config.yaml
num_hidden_layers: 12
hidden_size: 160
num_attention_heads: 2
num_key_value_heads: 2
head_dim: 64
intermediate_size: 640
vocab_size: 1140
hidden_act: "squared_relu"
norm: "rmsnorm"
norm_place: "pre"
norm_eps: 1e-06
positions: "rope"
rope_theta: 1020.0
rope_fraction: 0.5
qk_norm: true
attn_scale: 0.194
bias: "none"
tie_word_embeddings: "early"
parallel_block: false
extras: ["some layers without positions", "local attention windows", "gated attention", "value embeddings", "an embedding shortcut", "learned residual scales", "skips across layers", "capped logits"]
init: "normal"
init_std_qkv: 0.0219
init_std_o: 0.00447
init_std_up: 0.0219
init_std_down: 0.00447
optimizer: "muon_variant"
learning_rate: 0.00803
lr_mult_qkv: 0.7
lr_mult_o: 2.0
beta1: 0.93
lr_head: 0.00869
warmup_steps: 0
schedule: "wsd"
decay_fraction: 0.819
decay_shape: "sqrt"
final_lr_fraction: 0.0
batch_tokens: [8192, 16384, 24576]
max_seq_len: 1024
doc_mask: true
train_tokens: 125400000
max_steps: 8417
dataset: "wikipedia_en"
Each number is 500 + 25 x the weight over the matrix's rms, rounded and kept within 0 to 999. Layers, rows and columns count from 0. Numbers have three digits each.

# down: layer 4 MLP down (transposed), 640x160, rms 0.0871, rows 161-180, columns 0-159
# up: layer 4 MLP up, 640x160, rms 0.178, rows 162-181, columns 0-159
down161:512501468509515449525536489491498515512478470516511494502495491487521462508490546510493453475479498524507507505491518489541485520488500500462492479462509523519501501522512514546501526503508482491511543486512518503516514511497484498502492504515483501498494509473484459493490523516517506513520490495471490459498492492530514508482529503510489515496517504496527525494463504511482482522471522507527474508513486518520489500505468484512518482493497488482495514510522480503498491497516481
up162:483507471570461438497530481523538509472462470478493504527513438495497551502479492479503471502520527447481540487517539511494529460516453494508432524454510485530511536516529508521498549502490523509489492499518520493500493540470485528494498503521492504530506501552494516466501494470500561514469471473474433502458486503508521542531505496512509478507489472488499537483541496532481530547472510498492483527452498512513531485527511460533508471515458504483493475521478505491495500433552574
down162:512502490488480488496505480503491515521536527455517516469511499516473487497476492527496543480446511504511583497482479503549497487505509502492441491461485522481512545416493480531495522514498478481567510476478525522504470509465509510533530483499478491529474536505490491505518509515501466457492485525555484470502502505568549538510502529458520517462427469511462523474492519523500522484500478507485500512523495475509491491469466522475474529517520539531483479516451499491541530480475497
up163:482499507498502494495504491499504491494496492501498501496498505499503506500508492496499509506494501508508493503504485495501506509500498494503492498499503503494501502496509506506503495505492494498501511501503501495497505502496498500502496495495505504503503497503507505505502500498498501501494506505508500499508489503487499498501501498506504501498499496498502500502493496495494509493497496504503506495493507504502503503503504503493503503498509499507516504498506501505504506504501505
down163:497496501488504507503500504503494490497497498502502498498499505500503499504497500507499502505501506501500499503499500501506498495501489505493497502508493501497507499492506502499510491495499491508503498499496498494497502506492503499497501504496505498498496498508497495500504499501501509502503486499503502501500492503501496497501490497499495499501502504501501497504500505493504504500500505502507508501494496503504501490503501506499503495500500497502508495508501496504495508493500497
up164:480500507517500453500472472486524556567477531512546467483545529433560547452484493490496466494526503490498532488443471453504491562507464510498475503559461464495485516510483506556481512479482502524503502467521484450480447450527477515477485486464539477464453504519505531487572482469529484518484483497507494475508498511468472490468551490476490453556481496500565499513507477490468512522490465540537506508465499498544579482527508469473443525494515474523484498485499486530467502513457475
down164:511514495509518485509485473465506484508490458507507460479479522507565512489486498470523484562460521482531502491444510502450554515514538481434509449518509545491501516468546488520491568489498514530493551478511462510502525540490497498534459450462474531539514449447511512505436473512476513522533487545502477497476487556485515485506471510500522493518471480519504503537495539500476482509493501541484516455502504481530521519486459503500553517463481487458531476507529502515486480539496460
up165:557478560458496513515493482524505576519538514539566472480518487539535463453479461498493502507505481516483515522484502437523520522540482478493517459509482474459545491515529470541518426484494499545531441511524497481498479466476502506517467535488557500516460511518514540508470523583462485483501481521511499484501508524456504496492505451499504524528519533528478534497463521461543499562465479503556485496509475512474534472531476463474501485544582508489464492445529541542514485492497510
down165:468534496508517475533510523521532503488462435472549478483510518505528526492527485521520518526478538478469462485491499471545543500526502520481488485558526506462500464440489541519490572506498491488478442471513518496529521514511533501528528485527486515503469487561571511527522482524465516533505472536535440492509494461521518447476476500527467527543484475466435488506478474459550529450468473484512457520512484517582485479425473549451507500510475446430460513518501501504536527473556536
up166:451471482533514464503527448487514558479530509521534552517509481488578487507528488535513512519504537516507480492495489537476542504508527506493495516540501501500498442507480506533560506518494511488542495455522508479525456490585487443505545524485508489457479539448490526517508453523507534470491518491525483486509447485506549519486530504552502516486464490505529457478503521489491450487505515442513473508466510439535490557477463448493509524491475496459500470510494544496514480478470476
down166:486545503461531537494494500525491489511478545535499507522508484461440529541505521472503502502502480476514535496510474526498498527502524480506459520468497500517524474485502516486524481543493516512516541532469504496521468510559512486515490508462483480478529484489468533534449512444494491541478541508466511501481540505510536546502532506484479528421478485513510490523494485469468489554500485508558520474448543502466516572524444491542489479492475471531524538508514537487465442488493475
up167:495460501482491457499484506537465497476485506510509484482504505506522500486503510470484482523511483490477513517510494507491498493487530490465518520502516511499512497480487473512483532516496489519514519511513496535462483540526524523481499517502490479480483485510471507512499524489483523490492491481495517517488492487487512534509526551519501489478503512513481479517464519484450485494483512526516503507509506511514521518503496505498498501492512493465533542478524503504490516487513499
down167:485523484512504498464467491507492496477511508502504491523510500503496533538501527494517524532485473489483472481539486499478487493488485488481521510465490505467513507488500514485524491512462503491510501503478498503483473490488498505514518529510499499484501494494538508502498503469533502504496489494492486507502517521502524484505498518485533527492505507499517473488503511504491481459492488500495508484502518506506509475486491486507519522504507484507483513511505520505486486489481519
up168:494494491471507485481473495515521481496478522494494459498481501505497499493492514484512483526513501481516493504522519489502499512500493517488516500491508490497526502496501491514508479504491509515506502512507505493512515511488514497485495504482486495505499498481506525519496506499504490502505514518502516503462489504499498516488518484513488511474495516500459495507502513488507509492496511507499493516528508492513508480491542508538495508503519510476481497475474500486501496521487487
down168:499501499502490516498510498496495498497519514524505493489497498518506491514486506489531491487506507498498482521485486511494479534508489494492539487499510500514508501518511499516513517527498502494506506506493490500503509479458509488500513501494498524523496517473505501518510466480501506489500516479524508482484492488506507500476501490507493458505516495493484498504528497508500505493509493513541488494517524506501520485510509503514500483512513512484483509486467506492505502511505521
up169:504435530513542526536516508524484492496481537514493500471529487449531530492533462514537517488505504528491538528526537534516418483501529486478492468498456450495525512500535483545522558509472528525514530448509501522501511522471542454507503476416505486512509464540525511532488542479485527495521492519501490493432459466522487505532528539480505507432495485521503514453492559543486492495529538497495475514490478530480484471540482534513514515480528487542493489541484523502511482497475491
down169:509537499545502540517488466473470492512526431475478496481530508494488500511512505480513572476498530506475523518499490503501496530471509496532505522474465515484491539525529512489487540542533496513531447475489484516491522497467501515566516505524508503521523471467498482468510518496472489462510465477510556507500464463466446550483504494514503524478492537486516491464534538480517509495463483461479454525495521547476533518466491517485506481483500482520482511439484532494525503499473528
up170:497509493497500501493493510503484515505495508507506500501503498499493490493485499504497489499493503509488503495506492514498498499502490513499502504500492491496511505501507485520514490509507503507500500494505493499501488498505517509490503494500508503506497492497495490508500502500506506497508504512504488500491492500489494485514508507498501502507496490501506499499500505492515484500504489507496494506490498509489510499504501506505494493503499502483493494502505496503508504501500501
down170:500491494506487496495499491509510506496493493507498496491498493505501487494497499502505509497491506499493505501509508506496507497494498500503513495509500496504506496485496502501503503506499497493500511502503502508496489494499509508500501500503501491490496503499488498498504511505513510493500505508499485509501495499500503518492496500509496505498514509493502501494499499507492505495500503497488490503491504501505504500498511491506511496496494503493490498503477507496514509496500513
up171:501500487497508517485481497498505478498499516493502494505506503491516501486497505491505506498517496503492512495469505497487501503514492507507499499508494493505486504510504496501493499505502504508504508512495506505503516488496492494503483504508504488514502522497505499502499496497492496484496503498513491487514492509497504503506496503509496489517498503489505514524489504491488510522491497501500515506494491499501495487505513493506500504488497500499494523515511518508503520496491500
down171:497484505483494485508500509497489501507492497496497484509489500490510498511498503503509508499498481505515497502505501503501492500490498497508516495504515498509503503498508502502500505504489491501503493484494504494500498502499490514503505506504501496497495492490495512496499508503511493500514494506513502501513491497490507498504507505504482492499503502515506498502490497506511495473513493510495512503499514505499508503491504498507496503500489492499491495489487494516482502490502480
up172:495534465504492494481504511517468483499535525510491460505519474529555467538534460482488527501550514517522499498535479473463515563493520511473527515506439503452506492550515494496496478510504505528517462519484499471522464528532492522503538564508476461542504474491521475477487477492438542457509526492516473521515554465514490524507510492514468458475526482517476524537474444470515477492475501497573492530523508517479513500506576495513495465475512470487566509489521501504517503492483472
down172:499484494480481504487486480515491496593512523490505507550472480497536512506506457515523507466525451471505543497521464553500489518476514474502485512545480569527488469529522512573494538455473513490512492452464530518473501491496482456524555503523534499516536495541504515459494497498498529510463488490478513524495523482485472481492475524539461477485519505452485579492503494473541511484531478497472501513491530508515516487526523466480500493497493498522463511499486499477496493495493504
up173:566495564502511528494558499489523539508507478451525476489503474484512494475479486506545468489574477505502502521507483500497534490518465532459508534504492542525497506532459496523525494455480551553483505533497520513521476514533461525494475494465530470538480514535501481474451511515483528480496541472529519538547494492506502534485530493549538556464545533487513525503496512515520492492470504495487463460464512485486511541466472547533556493472506520514526470417546543529501510494501444
down173:493520476480532512525473475479520490534431529534547489520507541542534526513546516487537458501503520500458491422445519526514478502451580484476445481489476494467471503537450483525522497479534470484477535484498506534508539507523468508514528560513519446475511533517471497493457493471556506525472462512528481479531476521495496514525505488560568516492466477483454508526543514551516518438495488533455574488479484506498520524539525489473503474520495438486499554493500487515498479481520488
up174:490503473508520493479506510477494511438494472448503552431461513469491468529449529496523528450584564489536525536492494448502488438503452501510496525510471475490525532566515484535547472492454497486481459452507531548486492541491489449511484518503528481488533474486496502528490471507512497530465486478533498503492512547460469488493528466476510487529505509513487445518497491496489512475485479473520483469530473473501526494548444530473488458488475547508464474461513483500519500539501512
down174:463571555540453511470505505511502476516533486487560486525530480491511487565447508507517495561488529497409525516470565490536507506499490490499479496497543484414479469519507501504524532512527467476532515531494513487493547440513486465538500525484497551461516510512455529502526466478481416511484495500470451507443502429464486487472528564536518499522487509448527524469500528480507506505530507477474462503507487528450476490495500568501502517513438493489533478467530511473485530568517478
up175:494508513534504505542516468510520567476436502451506479493501521502513500565493512512463505503447506487474492481526527536517522535535534523463465499515466557494445436493501514501550479501504540571474449478499512504509511469510492465544483483523492456513463522551524509533515515519415479507464488474468514515489466456498476484519521504527495491535484496513523484521511478532490497443475494490508445455539476452486497504497516555495527503482430511514490497452518492545464526453473446
down175:539495464518541499537441485508482478473462462508500502499511556538500458522529517505489479496510509548472505494466523512500529494558453557464450532558453544495500520494449516514496470455462538517436476545452498497494543533496508492510535494538471546529463493536527451500523499495500455513464525485451535474425480457516520496452484501508533487495450524510509502530533502491521452492534473461518509523548484469511508442484496466556456556504439458475572491484488475549520485504472517
up176:538508447448521531498510504520477506492506482521465475504433508500541519508510512498485491507520502556521501519513510546505487527531499478485505529508533501515479511512488522479531491504527478511532540492487497524494519480514486507449467502496525506484491505529466532480470505497490459520504475538547508497449454513512497462483456488532498516537467477520467546462490462523524484543492492479531472469511501505495475483505526483500505507508485494541498526477512500520488514497508450
down176:524493530499523503524541476494498514482521511473545478548481464493495513530516534496486516493513525495492517497537508510548525501481516495531523484532559561469530548500505534517522483478491513505524490508463507518485508507530474480498497535507496529499526548525514487515443508502510476510524510516523503488514486517516536517465505542487480538500501515510529485489479440537503502474467529462510516462463526473514473499473509511537483508502488501445474514462489528520501524450494484
up177:497510486530480497477498485479491479498502503487525476508504499497495500481506513505504528525491487494500486516501501515501502499490500499492479514499511501515514499467485484502505501511493506487480483518498475499488505494493484474509500525495477482499491518492513487485485483513506521488520513502492506540487481493495501496521506506489469491509496526487490514505486501495485509521502501482502535469474504514489526507482479475494510506495543491494523500503498503527478484512492477
down177:492494506484487504504467502506502526485518532473508491529509515510483527491470498472517499508477523489501490494509490506509500479493508500454488515497462493493485490512509474510490484504484519484466476505502488510502513519479490486478513499493498503511495522519525503507502515521503481493505456502487499485511515518500527502482486519486477500498512496521493507483519511475490499513532501498506506484497488511480481485488504476518500494490498505503522498490493494525459489517480470
up178:444491497507487465484536476518523513522525483533497506527469492490493467509482549509516467482472532500489488534502547519517534470525534513501535489490532512477532512502497445526481526510501496462488529517514472491490459527479507500484527499483531467495521508568528553504512517474488430497476498459531526508502485488493469529493502473558549508483508548486462507512456489506512489509491486494513500483481463473533500514524535486519503482476515489504502521524464509521491472487543488
down178:481525479488509477506525491489496527481512507471488479506500501474503476502522524523567465548478520494473527492473489524500497490441540470511479503511532538456480486494490492490509474495477536486493546529508519529552524482511491503515525488507421506508506491536472546544492461479506469527490513530536457494490502496500495457499493505496505500512500449497493486527483500527469467484480516517458521518488495501503484459508502536506484527501498507502498507506501499560519484470493517
up179:504515505499536448516505517514493502497464487482499482497424526510509459504476469520508515504517526501531536483523546509545457502539513529512460531465523452520524462488481626479484513512469510528457522519528546527516462519494551542476483489514496501482474521471495495484463507496514510536457476543473510484527489507503479514523488553501498582507503509564506544514532464484518556527518548563521462515545534507499480487510488464537471486484500513523484492483472511463455511482452522
down179:504473448495475479527491461542522483541514523526436457539507484522453517545492457507521489491491485483504516520472447526521476523554462457524484580548494481526515517487548484493434492452516499542461446519506435462523522487491469535468481519520522437472521460478529479513520486484474547470488526537560510503550501506504526513540483457498505522528505499455550500495485509534529472488475529493507463533489482524488498510500542539531558530498471494520527551478514520474518465484504498
up180:494492500500506500503496504494498504504498498500501499503496503503497499501497502506493503497495497493495490497501499498502503496501501502502508499502500501501503500498503500499504503502504499503510498500499495495505498505497502500498501493500496504501501498495503490501497499497501500499499498494498504502499496500497502502501502502496502501502499494498505505503497498500501503502494499498499499502498501501502498497500497501496495502502497502499503499498497499501495498498502499
down180:507502507503501493496502501503495500497496498501503495499501502501504494500509493502502505502504501501496497496500502496499503503505500503501496499504498498493504501502499502497497496502504495494504499502504504503505502497497504494496505502501496500504501507500494503502495491497496496499498504500500493497495506504501499500498497503499503503498500499498506501503494495497500497506497503500495500499500504502500498499507497502497504495502493498502503498500501506501503497506502498
up181:467481508524526503527514518468460507509514504498491496455493527488479521490507492481527469472488520486532502512494531507497520500519523465554490497524469504541506495485479501460511449481496492502500496470514504521534479516525496500499509522489464486505511479480517486536506459484487557501483493503492480480518468496479511555535522468485473488491506517497493488478493492436484506517461461500516501512512511504506458518514508477497485467474506510527506520522501467491505464454516510